{
  "norm": "rmsnorm",
  "rope_fraction": 1.0,
  "qk_norm": false,
  "init": "orth",
  "schedule": "wsd",
  "final_lr_fraction": 0.05,
  "train_tokens": 1136000000,
  "dataset": "wikipedia_en"
}
Each number is 500 + 40 x the weight over its row's rms, rounded and kept within 0 to 999. Layers, rows and columns count from 0. Numbers have three digits each. The size before them is the row's rms in percent of the matrix's.

# layer 5 MLP down, 576x2304, rms 0.0828, rows 273-464, columns 2160-2231
099:428505510467488502602486489478515546526517448460506487460432488544508492485525503462515507622553497530541571448491479466476538531455527525479516443478423482504472466554497462518460437471459440526459493503484443514530
098:456505470436429442530491494438511510513478447487589522503455525548515487472544479544503563485445525530511578492545499525525478509504501539483532438484558533449484428544496511518480446504518512527532437484520622441517
098:506559459475572459454551484504444522521484530456501560419501516513499553490477482496621474477472516441542484477539469531473515552427585527480545472490484538504517472555475420508439474469547520509518539473484538531493
175:447524553502513499449529508516528502533435482471465529473599480488502487564480533558504485514517426453455515585521562526517494523486455447446503516482498489528518512521437468538497515527472521537519534448456458414486
100:509444498570548488464462535522532526514580505424588539453492499463499478493488575465521546605443475496500513481454521519490436617460528517486434510527531501484546505477524456510543491548499598475502495587469501487506
097:553508546477517486527491499472499543488533492481545534542454509457514452502480472533495531506530526457536509503546516522450520516463524565557532544424500568476478474492470510512491554500459507463538444498538537509470
097:533554495500426486457569508516438538460576503513508434486511478516524472473568429537498558537412539537481469449508515473475481471535445534486502573525457588462477549465521512454508495446465532508441398549506475437469
098:498528559525484462493522466495433444501505458472499511449521459488496403546508511509515499527505438448468382572456426470447461473507523496534540495479467522522560460457585522520470545517466543518487509538494463502481
102:533518476467534466505489568534563577468522471502488548508520578586503510574473465516502548511483529381494491502487503518525497530509450438491499460504598541450509514448455471502526498535426510493413516467529475506549
102:452584496570417566504465563474500519543462570493460504480462507529446435570490588485538474434526522468501550491528475499516567569529510517514458526489554545443578436449584555499501442481473520447439497521472421514538
098:568470483607521475454532501568529571436511568466467517570527591514505426549518444465440477542512530487507562504554499520456536503494521503442498458487417521504527559554496509518490474544491492544480549541452496523574
102:518512476439433464511501524456482443472511487510436538551499451500472532435541533476479499490500526552436564449545525519513569556575483498508508414500484483484486464489483467507493452449458452539485505453457533547526
096:488453485549415472499464492448587558559547527458469534486518475482503508511399527492528496512551524453541506489535430557515569482501485563529514528433474509497459481569488518416487475455558611489466507473509493532498
103:526470487463537537486503461515461452551478507499495533519524509535478469433474494496525490495531476499616465523435538373558461478493531538506497428402472515436476450568463555505474511463500513475544506462539528580537
094:505512495442521504462505568586497594471575540474452501567454456499524573517469508516487532525512408508509476479495495545506500530428478459559449498420463507540583419487469489514472534489452485521600481463483476549521
102:495488519475555612515491541472478401549559486486491514527521484532516510553484548484504500459467451559503536527493478462467560404464530475575523443495476480526457494584526435549507498478550503547405483542479484528472
104:513623493418501560450497488486479534505496492552543515540531547489531514541487476503482543454480441546503494457516537482472472507488534550528582475537545449600504566471449555465561451523552510539469522460508467469473
099:451443477487463489496551536555541483497451526408456462583431512525458530492509503466482537458552503499486468554488442474512482463476501492422512512547465539491552469503522522493487610446459408521556443424571526485502
103:548488534502508451486487537475472541473440537470510481480478475470459466544493509568561481515517520434479541439509576428478441579528492477532485467593549487540474414541518466517515573537507524499435462536504548513529
099:530543458570475531533452503528440472557502480502562449414458471518541552486518558499574512439574579457460438497533414519441475545502561536454568621513548524512532523543531523470504510504500473506501423490504577478538
101:505435475435458501496491493525559563569572530516507458481552447492524504421466555474503496518513502555493545551551518374466505485472479490516510549405572498532485524566481539493468485494487485576485555534475494464489
097:461571527515467512529485509516457480553494461580444509466508452472481490464512484497475476421497480484553563552431511547468477457522512477576514518523523453482470479417558496430514534564561489537478466623470535520467
099:486488503529519465520442561526428440581485477539457542479439545562516481480497477443497520453590492479509524510523548407544528548487485512558521482507490440561482538515508552474577522563469527540501490502619555571475
099:537418472471496502501483494420496514515501476444479519554407506505538508531499446445470466520438509597513467541528498459552512513442541480498446453514499525518544498470506503522541497456479526505507458514519462454410
098:510446527548537541553485532553507425503509508547521516500467500533495484487514487474441557491445500505477460495498496483461490521469486522553493564433500459535565544532546568519520548473435468511502455427547435509466
099:476478436537476419540548510498493512440472518552515449480496478490518531487469479541476466490497500492526519546536511488518566489539503497511500464533514490533511451559586475418441467612517469539452573476505475516475
100:504452521560476487525500466516481441545545541420482441509532472578558467535527560521466513478517494472496518500520511489562497532454480542560442517590483574492525494456406476479473465510527522541532548571518535462526
096:484466532513515566519478507528525515394508470515480450559472510505460507514505453478420461478455561462480487454447507444548543524460581444502496511547529463519473489506536471525493433445505437463390505507433338460453
096:477531586526486431454463538434538426481458546489496526517498503515512485496508492495514429448517431557436557487465479536444584442562495510523405472505430437526421407444509482500537448501505540503493478475435473576548
101:482503471433452442531508532517561465464456461485474486506491495459488576552482437483500470455498525505539539455559550578469478492506522497440525477399502408533492544473526479511517490491610516500512552534507538353464
100:483448481528465526498527473454482515430453584520457478541532512415586426499549502437474455552498495457530496486506532456462527525562492481419500503428488467536517478503465517515504554530441492467490537520459497460532
096:472533533571490465554465469463517468566540465570517515534435407477487532486514465420527509452535522527490441489489475429490482476573526477529480559501514534543386539440492424457467497497565527509560511478500482498480
103:486482521498553441511550533435455451522507485556489448476559525519489468433434486434515502435435485553538497459509510514462497574577570497515515538456533465498593440516582531488477460501505457508477557544474528425536
101:576465497481579457501531490514472526484511537488464441469474547477481453433497444481518541593560513469584531510434464471491533470506610497473461449593529539540466496418541524524540485425435419476473552454381574466510
098:508509491487562476550547475500472529444577451541484503510492450571599441456521468495493513527506497504500492427439471466490522511490506477500470408499443413475471519570539498513526445457519532527496464434524485476458
096:493508440518524507470516499472553529490546485509546462510503466547532533497527413466511505488478465549459459469511413511480446497494457546562521500482531505518582524520518434519526471456527436541473552503531469568587
098:505538477518559563532491583482451513475468511506466441507473577484511503530506523422411508502581524508467447515581492529459522484532474503476538407564511490520486440530514482471535536509481501578471553502506474516457
098:542514494462486449514528557503486559467582465529513543518545406485485549469507505478472523540535455485502552509460488478489584420563515481409466471538445489524496547522451460442509510498552518462485423525544492461488
101:475552494514538503528505522546456526425529558440477478501494501443460472480497458532511496488521509563447476503590472426499483498509534508522479438427485489475479488508460441533467576504454456426515474560511518512644
097:563455537501479562503527502439475486513479510497488457599423500490465507502540497414521468437478466419580462478488458497440461480528510510487499486512484422534443473536540557509509508508539489488599469519472445539455
098:550434467578515528539448516532536549476537495506435552457507447499458523493514529408502575482552539441614470541530558508537489505453524464494492516449460500565489439535510482485501527518558467517475512507411477497543
103:562452509513431454531476472452505542495545542488549561500464485471543421476496554497544486514437457532456465433483503456460523611451466509442482448512543568565461475408470545483490495481435508531474508516465509436555
103:515540518479588493505492502560555547422439524486540483478502515484529446435491476538512479526536505479452535475535524535599514414496489459514470495468378411519503563457543496526442496471479463553513522483498542526454
098:528443585504444503479447487466489546543482499500539547493468525509499526512515460518492537477498516543498480493454416517493469436518526454475490500542527449480511585509487488504487459478582576546508544516513451561525
101:478511525552480486529533548466479565482514460514500500491433428417486529515544527548488548583526437487568465465564524473550451462575564490478464523410516466468487434476522467497496489555530501532532552516525514500463
101:470508542503482437487515458447470525508488557452472500436498452548527440478473556512493477505508500454553512523552517509530544536467496439530480487445439516452541410550587473492478533519569481564472500468468508473474
100:496492550495492366516538451495463493389518492527484464563533435548496447519493496477489472556507516464513505493538491489521494469567461536526474461448500484468500471515538485467470530484550524446465522400441459469546
099:590519467561589460555541552475552509495522476481489455522492582509541538521514445518476503547463544465569466558521563508426479454529551557503506471521454566452548540488489539446575464461451486495523498561549456496510
099:460449495474550495483542538508416476486535505464477522480508489474546535463511450494533532524533483565525468495600420574520524453488490532467509566495513521558529539567501467504552482443522574461515396511555504470437
101:455435507482455516551499451555557537522473490502535496531498499494539539458480549461524533488470398520508503467515509477454459575567482486446522509494505472489507584481506536530468556490456516437514535517502485501509
100:515538548532525555528473445532490521560492486474495483477551494492569522518541545485473523485500536534458525508638553540489558576464534489599465518535538515468530457485513475514491501546463477526555495502368484489474
102:425518533448550516495482446449492431514559534508508489525548527484519543540558479502487513524467561511509462563472548436501528459481525471495586447506497489454518471489436435448491539538436522488543528451510444535472
099:506533529478470489481468498521461492435483487445479555489495484551449480434487459442570531369543495543523523459503488477461500509496449558540437541544483487471517475545476486516540562466560504568542453535446436462458
104:481485496450612448476491513522502520548535533477500555492479529521492549571492476414561553497543477461579492468538480517550509502512523514444509520455541428460486498502481570480478491514492483500457464531529413511470
097:535491530473519549534506573508499505544478500514524471480518535463532480430504507558485482476483503505505479590601484533485464521513518536579500480514505566528480464506526444445486523422505538478518488446482498572539
099:486437490505502536538540445535493460514584552475502503516486522439508493514525524456505446508462488494487477545532497537470473523492503511433551533484449450462561562497479434566446487464492478518521540457527506473533
091:514480459543502499492530476469532460489544501472529461423538563546560557514456473462487450513495570497537498459505484510435451515493566542527498562530562496480430538413472491494500469444534606492464465523528467497565
102:529514474503484494503549496434485545534527409535555521544454567351487523449521554507438488513516446447506520486524542469470492477543527442537453523462494453558459431546507502541503536483453499571459519484482510456554
096:581394505521475510480479471487557478444485481467499482518464655458444540484496462539506462551541475557537514459478481488508398533419476556574454494562457498482477449496493508496492504513490482519514541510513433537532
102:477447498495425529515523508469535490429544527518477466450556428460555495490519535534509498492496477519436519458503457488492447539559471551440516483537538508525504563404531505507565574560478530505486451414437472485416
099:461521509582417475490489561479473539458436512489504566509498542507437447453499540563434469524526463567518512469498581393487539489490524506498476533493433411542580482509493464466461505519512553483482472508540537448471
097:516502478532476545483472518467560476489534517562531484515538606542506500484490513448486499478539517534485493486510447439487583442503554610414587549504443482472562467537579528517551558474452468540447471524433481506507
101:550478488516432482572505432517460453444523524479517489511509452483455564518537473461500504450519493509538501515468529474490541511514545550536449491475469507453494527460535446503483498562540417519495430467550531456455
100:491533450507452654515527489533524454531535492474473489511460498529516561503524514488506427465515478411540492468493483445465502500553485538508479496455526535459547568519511504527496544479435512470522515443533469501577
099:495527565472559545477483474503460546572473523492510418430476499500588522555483413503519524506516428528466541498521454491503452554571513533497496470501475489438536527514495463531550489528489570540512513480517510540499
098:515448424415492461512499517528524548444429494581494457476478490518545518443539522541541485452488491470532484508496492487505491496526493493541473495448524569465497515547551529457529409417468479543490540527486542448476
096:459501498492535500461494476466437544552513511514478518508537456539557579510537500561480528466557464466450543557581482422533429471521515458496518542467549466417560496475430539436442481539434606509554490458565493512558
097:540475531443493538464487562531564492461587450543506463509445514529462473532522492508543428531549501512497467507420469515455529500528474541587477402477546576420499570531528479551556515472517486488458565539509468524467
101:513523535510498584513527556516475444467468530493509483518514476507474493583537605502526572458441558499490436578476482501554517532567428542454537508470532495510552521532450493464513492485543473538521464494500484427473
098:423455538431513502469552466498546444493489482504474497527450512558533534510496544484506512505519515483455434488518412510475469460468461517520500493505472476484492497414554564520564463501437456426414526528503549538494
101:520507509514479544481476458462510435520404494525500465480476493489516550466505530513461557529492500525493560479444572576464505541538467504430459490505514494428489489455489401535538466562550525413429542451462551556398
098:566537442512533521490443519476468511506507507572465537483471526574456516427520493470470542565587460433501490496463496525480467540544551422548500529506532498471476429523527427498443464513414524484447519427469507479568
100:464555531488435509489546431532463427448475491468479516582514534587489459486487495503499456430406450453475536461558470503540540490463556490556540436509526556427574478498443429575499573484484529570494508505466496489409
102:437455488492443517490518454469455470468419494500507476506508510457493498524484500508508449402529511540494491481477501430499483485516500507508533409624524472529455446487523488520515455493425502540419517535501555413530
098:473535482406479517470500491525507538491460478592439458460542530470447538507500502461463526490595489455532503535476509468498536474457416486459455545494504515447500551608463453470486474499523466479534477480474474451490
100:476490491465511583565496553489493433487521545476433482476459486463529451505454512462545556460534519444554494531525509505505459505522600503525517505503503508587443520498567486514457477460432447516483456449560434471430
102:551445409452495494536480476462563541511526505536486413497458503511530451488479512455544483529557527517487419499508460401559537519496483460437597549528538448578513598406557491576479489546482459511498503529450443488572
104:478496520499406458526446500482551542535551492470539532457456576523497532489517470498487459482432527473419467497483524514479456558546521558456565468471503452577514446449508522527525489504442499524483550522454544489519
100:499527536516525391527519507494464580462523558452447557500486517623501430461506490512452459517515519484538513489479465470539477486494478509534573568587490525519500524409504511488437421546490533526455530544501465483518
092:495496509438488446467531486484470462476536542518492501555510529430545430497470588535487567438514449514481499496556462593445495457519468485515552489476496508506524392469511555513561620447520556520490543466524466516452
099:510500529486475472519506491450514529498422478502452516567535512439516516492518436557401470434491553484489526505557470519590435422428502512507566455544547529520482549544492486438412518537488498533428503496518468533504
103:512553554443460547508465498414467503470492571519504479503509557573485439517515510488515581462507482462444503496510448530525502522498513422485481572597526494481496477528576607512517545471489516517490585525442538519584
099:418570527490464516494498483478468489495530494577435492515497552515561508520520504455510448479527472515500420546483534475480459443489547495509505453454547541565575493485464486445590493488520511470480572570579551528443
100:556474531500513435535516539508524521540505505515491499538587479536463530422470472466493464483519478519477611486441505509507493475543496476518499533467495464500442448583527528482515514457496556516552511483503449527514
101:427559492509502559521472499525503452513419476483529467456482483458484516496441444475491508441527461550507524522601550462549516505470527515511508490507518480521529440531480469435459448462497539416559439406439531473440
103:529511529514479514503519463449495461447561430434482519543484517517442542491474444487544504458480542473455558548454490539488476550501553500519397514483539418547470540573535496497508483418552501508511553481499538457474
098:478506476491472414546470523492551515500520498510475502472511510539497511447439482531536501569493533474466484531513524480518496448483499526401494526500535485514519463565580517483529505422527558488515424490486469484519
101:467438538527512531564471442472479525466448459521541460494502475505439472444533468462514490486447547483481449538506435565531529476517505483547420444491549560498534498524489503473446551536545575574474547495486538524513
101:531471455454559501444551536515542493468486480498455473530459562479535526480450497461483493501506496465555463514502518500544473483485445537553460448518523498497476464472472411491498542504547497464507541569427554463584
096:491529536502549509516525528492541581506541535477497533504495540508608508497488546468575457420505496468559479526444516477540455460541442538531538427545464450536432516492448493468538551515545515423423481526490486462524
104:462574486480449478506453467514504509404445468440490542487522520491453447519484512489521442563474390488510519486482497501534563482572524450420495457530508433518456458507462461462479473410526468490439460565556489529472
101:569527430485552566545458518492545514545501532437527507520522545456516480453489451464466506472431449477522524510441453506453537559488537530517515406515479491464509484543487520423465457416562520512467459520468545566485
101:465471454559511432485485483450491466434499494465486481538512476511481523460447537504500560450544507498488411518520506537489492500518497475492587542478491522520624538529384547521535549548504534449571536588483502469502
099:533484537525531549480458522561548551581562442627524517479508390415563518507458506542524500419516465486603526537484538465533470495506460524542506486460487495541491471499505524529491498537480528517411567496469496412526
106:516468521554519428557452467469588488503523528527472424508523462563545457540453458586502519508552541464538421535522526425514542547569521502456491455475515518505512519540523494455533503441463482450489494577537396497518
103:493526545486480508528557464547504455468522552521479578516493507445540495498536387539558550580547496531494513516529546518537493537474454462520486497502524481528536544445474449466466501522482492416496426470430565490448
099:445462509586549510486490530430509444469486543535480507468501472524504470514447527497560468535529464478537459464480414479488460499547469510508489552535456551560479503524427496552477438521507571533470546540482498538469
100:506450564441518488617448545557492465461505523471530476485486502530489452413587421431569494517538488598496542544440475555502537500491546482560490517473501520514559484507553491478526506435439446477519469578546513430525
103:424476523482546500454487478416409454454519493443506479468446547542420529519526555474532541599442530503544438467465501549478452518480468504566555536498494525426552505550395453538493503480445496470461532527531495453523
093:545556498471426507532488545478555522527465551467509499479458503448532477546497484476579486504530479446508489514504465467558513423428524490469515471526561523499520509486478481480462525427509475458452526433466526542561
099:487449536529544508544517517498478492433545456520455555463487490509489535475499509486461487493544474523539509552409574515576442536479450519462442497515525503423451492500524410531505470466514491571487466523482501476507
103:481409533457502545496548495456516460568526510492489535453429464547520509503507480526443510527499521527513514567513520489523490468508544454524423486497487573498500476480495539422435505544476502507491501501440479515533
101:573429495462469508487532483449516519522503556443497487481511454477478530466488530500483561465486562494424529560532494499453522439498546500455525487473531457482513562467487520532493505494567533493426466514522476514492
102:449604468520453431487513412493477500510509525526524472472559550488501520517466485517532466499479537532561499527493540442605481507408507472486537491494493556471473571508488545491498454548522432501508479525502479474531
103:567585517459485523484519477482558536440523466454433522455381533561429587490513510587426514501471544462461596523496528465560546467511483486489550478534562492468443497510523598487516529496577431542513398399436523485530
104:503440468567484493517430517460475497504502540509452509509504557529440458527519485506480533536489507394490438520536491397558458437423542457438499532593496464571572516410525547569553616514531508516519498516447527520445
103:536444480531476498533515481477519510536527508485538490475545524502510480521550495479481557537523452534482473461487542504547485498543509514485451564530424499438491493497471502440522468495398432564465523534449527528474
101:552501552499457607545522448427490439560495529483498436533492452516509534509495522519499512419513499486504509512456561535511494453536478494553439480493467441420488508414483568496401523517489524453527545517476495490529
095:474518547465507563484518528558540479497536501570511497541472480549480519499493476466452526475563473522413490497481503562429602492404497443483537442507506488489504528522484470557478511530541553560556479524410458501527
100:461516446558502562514549503459502483474523507519512468506479504483494532547525532490540452523492486497560470520525553567535505503544551425538486504543516478516438574538520487499483475548462476473421530509520406566567
103:518526475460466543491565495437475435532505515529547502467458470513468505454546441442545525441497480536448440469415443530496587478530511440471483483481551504479531487474479439445478472513599509563516505482500559502510
097:512444520485491438469504456495490439508508464543432437474534541462528483491448479533557522493472565476485478432391481542531489455524536449489510573508471520477455447512501436497530500480522488533513496458457556501432
099:386496432387515489513509548506487450502471520550501544511532536480503576436556456464515498498518528524491505470510463505436536490469573489511426498581480510426495544427513497544583529440504587530501490546459512531485
097:552488507458525545489444535539458532389546515459535481563507470532527498444501541463469475530464459508458486505483519406495558478501572442516527483504458535528454409455501468433516529549487494487463530517498504546505
101:483532523494465553604550500525483452489487417493455479528478549525568558525464523504584485511518444528454516451472554507527535470500538474484530516498501464491534476413497462559493496475573444502526485484411523390589
099:440450499470492464478490534464515477446523511501447452479481529440571503534450514553502531509500448501557539505433502522464541471507476513442546552506457492504537536503450502470497559493564491476527475557502515572457
101:468473545390401472472480473599543542472460444465455465521518459548498452528516511539483388506519555536470529549471511489412480449538483490498441515471508521559577507533581533476468551536433474501509444486516485468530
098:491571443515516525551536503536486434545490458540457536568435530592478582534515495488509515481536567479526500524436485522496557469505523533511475458501495501500438471508545464507520447508489488463511490475511488475540
099:439482500545579472413503489459511466503517465541490487454476533454540421576498555483556466510519468474446544579486561476578573473472480511436518567395519538530561453501496458484518480591497475469527477435450568512489
104:491513519502452567468558522545482486516436543529487527510517541454523528464533524519491458442456464574548528461497527473492505428566535520448419551444530486482498499479509552562531422475492506510471507435455507443543
100:541524491465516500577535449556529571485537462471510466474440551531525443502548473497611444499467463515509495512527464424494473517570523513467477477423502401496487495496524489481462473520479491426489522531551536458484
097:473571527491472473552482485490499448510502511537561484483485449474497509543569513453503460510486502464556545457583503488535557513501475512502453534508554457432546541526474579523546532492531532398508560526522522447503
101:558473541500426482558542442512544450512437463461494470505542485507412545479477442510543496512493455540519483517467436499393541448538445524544497437491468454442448509463537502534496505506460503462509481489552498486562
099:520493497502496492505525488512456455456440525520560446467518463525530433529485518460539479477391542570504479496535533486543474484521428501495416482493478489433468505540465537501537573512542510493476414555498475463503
100:517507502498582506469537512523560526582537533475520499494491521494471473421525464443494475464515459511510526460497488572566512484481473462526523537518530448599552447500480538588511442509488461530509497449465479517466
102:450523528489466492437508525630498558522530559543468546444469491479585414516506473444595530520454468509486497478518514464521543582493506458497517515496512458491510460485479506555485537428485529510508513427394586506455
098:443528481537441521410479492532493528551495499496464534478484543498461487455562456494484461461464512496513523512475546495567539516489522475471517504491469513482453501544519456469540484594529519435550541492559521523518
098:502633483448485425429516535435525510458546512484426561524457510445510556509535490481557491455532487475553416491465475559545456510486489515546528538479479493453551548522492481439502509511565538521556512506483504578388
102:517419478538593536550473513521531521521509486528499488458556481483520499477422527492530510458547445546529570443526474460454463526467508488512496549540570544529531527511466465545518449503607554490559540483533469502404
097:503503483505581443493454428465482505567481473467494551527444480545529532494470471489467500515493546463553493523573503397530467400522431508461563468430471494434512464496518543553435516548471551482497538515417469483539
094:489578591466509467512522490506459477451411558446518569503506489556515470548483478503530524561507492529554454567474492468444506544494521522460565473457503533478596485545528497542479471534549534528476565482466514528510
102:517510566525434446529488514441451448509536502573532585434502508476520509509527476516513544509478522422520458504468518503503505537490414443529487462547451507450494560515547531499452515463512446469516541537503547504466
100:512505433481504572522506517474503524510553519428528504541513566520451514531485520467497472506509542473494470523498468485500511509510504583518505529511496495493485523604460453522525446530597489485444487531417520491472
101:413519466458517517477487387513504477494480521533485516545468499460499501580532512532423486632517509565403554555501509499453484475504449514517567447557589543491485488480553518489456519471521503480528503509453540550440
104:461508489554464515577532487538493530577509458564501502534478520471500458506503488488533522446451552506406518498541537470457511558525587541505526494534520481571544522484588499446441483521513515443555463529478533522407
103:516513449527509544507474476458527435487476504496494485501495466458544500549476526473480532460471533531445506537537498435449545461444529428503466506449477568520473489459489472464496520515450545498488503511542495467503
102:513508529557450489466539508561501557500516519488461459475522494533568558536481508463472561508615515495490473495479459499521530496520516482550512460527466433462566410507497553453493509515576527515503558606573534525521
101:527498486470542495483582530471469537418503580480458470512468426472506481532496499483567499539505561573374511523531479465478523488520484538514512498500490475527535499471560499435539450402537517463528517454547520469463
098:453547547486478462482508552495487530490608397480481498442403496467529534461533511483498486522495549564503502449469548567479461519496452496492529482587561450500490536510449524536493515456461554567478482486502513451487
100:498494520464577504541468520508487499460431455532463506488518470485445520521498506462474514530485489527441526488404552525489491497486472469441527509549478444465522478521452532482484480521432459556525452457372474554524
099:535476502545477440493487543442463458546521487579493593447404587537499518472547443478542485522482467452528506484495514477474615555504393479500478391518559548538457538445449538469468470519526433429520479499560494570473
103:550501442562518569460518553510452470530484522447477455494523461462491440433487526536526540438480520487485473540556479410480470526484501545464512462491503559558549555538457497483572544533500477427478532506565509572511
104:541483476571577526566508554454563480501516537504512562489513483463456527518510532489523503529517434565475549429427489519546485490499502552478457497494457494453491543477489520533562516505500477504484498470496554453489
097:500436459479537510540503531515476409520479586510512467462529467460550540478497473466465380476512502492467490517491582536516446443525591507544486408550461487465497443483475537530513509431476505523492450493512539584502
101:541536489506503508537512559486457537472466516536475477535476542457543543525512488481500574481510501493494512498490494429459479525551512513478475544456491477609544545501451530517445426485478490483494446496446445476460
097:447538485521448523449503508488458494474453484528498483523569449532482531527560480505467476524461545498538466553456495519441492455560492508530573493459511561533570482535547481497483571522430459580494525468474428498498
095:512537499533469479494480557509436482528539591521484480436501535499510556489517504504493447490404559496474454423436526537494502475497464529520494490510544532485462458578509593523533478454466457452506515583539469410506
100:457492488492407506515540486496488522508488477464489548591477572596504497509543506533514506550454571479491543556489477573505530475583514514532477514564457408481418459455519512488578539469554452537460449522425571444532
097:529439573459488500450491552446483480555512542496541574507483544495470404524536442536480506493489544516550456484502530537494473514428555465518498460474512456482498461447455558459432526486418593527523473512469489500593
099:483476504437394511505527430536512574491558519570485545510566536584496576560464493551518463515612549537469559453497475518448469580443491499504432489450543557527476439538501490512503547518494500558489475456492599497513
101:505490534482452482524502492461507473536520431590532492521516436555510575507499494492521444536489493513529489532532528458500556495501509491537488458439503488500428494509453463548532481466517567500494535584479516533595
098:550531484487523441512448535579522458533479479486527484488577446534519496478499516460538459472516451428446520543563461524548496504511472485536486477507498444498478548522471476530519568514526433517497547531461518564493
100:481508508467506469495538473467461477527497470543512528493552504520512410516549490507433531518513479587447520466511475566560549511474479537519505494374531432507430442506505489507486465467578541456515559530535554474423
099:593553527427448455533543483442539542418477492530503481537476542501439480453451527432511461524501524455474519544535533461565480462451591443494473534527499518520469471503513524550555490465486469489464437524477417473556
101:467461527420487547523531473461543490404511506500482480469495491513508415413505468571556567519576496578521522489501478508534500548516459513551486484453608438395530483493553469483463521455543549483598491563505539516509
095:589524528446498431454556607521540550540409494471507529426530460561510455523562511420495434458573511532481444468529485496439504522478509418500499519538513534561488479449453536481489495536488483523444473497577504512569
103:493544503441459500557457492560500492476479460557455487525568459514506527590438475501469480526494533541466518574505439545462522451512486494466492576470539522531479520385478533502537511552538502474479470473560483480452
090:463478488526544537542557460597486413492506450508543433510545518459483608559454484444476571537545467510507535513482563553482432528502520492533552467573525529428521461490424513514496493528603463490485523433418481528502
098:556538540467469484606428506574488508491427484503504539443518481612448466473506564515467480504490554473495528458546513523484490526516482444496500478537475453533448536509464472442541538478494559460450418520421470540530
103:446450588448496595463496533504487487472468483543528417558483446517600436515481478481485440534501556534484549570539542506433500394447459537430510515470517538449518487466554576507496517467461507503441545486495499401441
100:466474545537492473551539539450480631498533495494543492511510510440551513487460530568531484546566479487494486519574502454514452436503440569491507547523539472504518550516497527578448472524397487444566482492512522463520
097:524486449555555588481466415559496483487513492444460525433541483489501553421523474548479465490487516535534527449554505479519548483529490449485489421527450545584490487520489497500464445505471503494484515428481478523449
098:581454511516508519538496457522527479550510516521547463471536457560486488507492515477428432521553445498520447516536563518504588515490478568464540497485480465440468425552526585548461502415554480535506543460474529447474
103:508510494439533451470500544516539498551517401490549503470477485430496553463498525540479484498514517562477532547551430425473512555402544488517549479461467475482555527464500424486514428547517497471550564435477503441508
098:511465428582512517491452506480485505501560524485551541507476497501555474501513516394498454489512521501601527457447482436489510526530495479510482538521567549488413514537489482495425449437508549509513511488448491414575
103:516524560479493457478529425499513492527446484455521496483511553456484527531467542443565456532544483522522492472485498476510454564509456523492441466507492502492557505561435488466554519539510450447527506511442565534517
099:502476493548519548560461535467461523506537465492511516520447462532502473448496512518436465440527475476592484492481468519442501548480490474513411530518432478512457421511531509442493491467550528509555588491476521532437
097:471572446512497527487450516506564574471498477533496493555524474499515527479470534507468457498560459512482505480506518519461513481501442530496542459521463472510476508595543476560562473599558542526543542580413471455464
101:525497533450527492439529472534529490513513571507456518521510516433455502482518491471467548515533561493567484439497542554538533592557489457584506461458590497496535449443580502468477502528511437549466498487499498480497
098:540511504530453474525503484458463482506519425549483418550443512547515526501515498559524495460473547471523626458522492578569474479527468535486472517526482528475492495401515553509522447460551526459615536521597561500479
100:551560424535527561451545491486465474517475467449477564540482525495466516489541488467485534501528522507487442555456465515547489450488555524499563500460484517460518505499453502460482472433418576474467516438533516576466
102:424413507433467548459582480424541531543493598479484523500483446504539485459446540546493506479403470480489495529469501451522459522448459510527515497489563548579438471544486521482469505405502552486562522475464518462569
099:422479426549409433513487452560538484395518502507518473493484491472518508526488504561482461537479533555549450560505471554560523411535536464499477524520476525533483523391429520496547559481458495501492469523516481552527
102:554485511493552543532485534490535515497545494476498437467537550485517551525508515498424543528501454476456446437466462476505612391528591555494460506492470562507440460529501474456539510541489463506543516603532459457522
099:515510538566476537469512434425510544486496496554565462501424466472473507550465482466469435582510513554528491471471483516560512524530521502506527467523459524517444466476552516561510415415528487440462411487531540503533
099:558515504514515558531528504452514453495497609500503528514535538463548450546490483497506462433546483450436554541559497485433544551487457508475515501522493572485480493435498576483517447508526516442489502522472406507416
098:420555509454495526511502532441483453516510487489549502500536531443495449469509485553512490490477520512522442398468486534468449450495520549431476395494475503445549440429508566551462583526445500563455443486508488502530
101:521557568477475495425513562518539580490500538531550488475526423586370544505526515464473555499497461540592481491566550543521485524513475516601521514543484556494526547408497509456504533429490517517517538461528507431491
102:469522436502480549503449461469508493473543514490561493552458500513496466462501500456485479443503498462507442530540508494483585466532475512465450566451523519523438446558413449516497504463484516512480480507442508615442
103:501413447539560467532547507499486596457449448539516499539581455487444486464546474480518510477558540523554493461445520442488575492560454554536529514556502535551574551496452509563512474553504502463522508501476543472564
101:479495527521519451494531497540516514472526478483445542521455516452530490531468518555491474440566496524562528507483500541524478503514549516485557496506479467492528477464426518409507535462453448526485502472508516522501
103:489578516523507513499526471547502436592481505520502578481478467587558471434465487478405602456422441488560517564476453519492426537537480560504458423397501444559469483519499520587463568503463459505476502531492518535440
104:516497553464564488553482494542545403481540606514500468508533489474527531532519499560559512492433475513529460472478531590554480526475445489464536445521467495493518578520523510508449515446490595500549542430468542549496
099:395514579565457492411487528490505424495485493496537589437473559455480498527516498546468525444520537512564448476517505555476418512477443500494568468517406478556528514491514486469512464524524612477508480499574501449484
099:467520400524514545516459439531489484467545435481514510480553512466477424506499490533504496493535468479491421449478566437520428486461535462515521493462539491499462575549471450537500479513507555491482529519482478403505
101:539461462498515496497460560464501459487518523534566492447492454487446447509497490545528459516500505471503467486494431446436483485572431514497515558478561489483509495561513503483516515475465481451561418480510468503530
100:537471485533532590521560473405461469502480553513465479474508518532495503436516476552523522546433529536467484538491450511495541486505569532461473462488490511436495453597516426480577428518604559597545434484497546439480
097:462518503525520466511437457451456530478486606496496415478512588485508510552486512464549455524569481534540453484539472452497591512495508526488507478557538628469511518462467596519568494506489552476551520517516550495525
095:497543460448524501518537473502472459488469507492461493534529548467457451483495505499476483491547509470503540475464498465540492520526511553444485491535465480512532445458483484495464536525395519504496596520497455579467
095:483497492472482409553496559528533505577510496440527510491482512510541503468455486504492492477561518495515538534461437587529487528525489511486468491586491449437492416503528530536491469514482486494405489570519511503492
104:511497517493527585516501459452474467556493439528567552504451599469455455538471527460510411465502545485530524608495500393481487478543522480490467477487482475499518481495509521491477436513496466515501504462614473487474
101:475486460506517511513525499403459510473611494538465512545489567540583457476526531541520483466504465489481471493456525462509435527486531417501496555546457483500476527550484524459479554450499486489483498506515549529462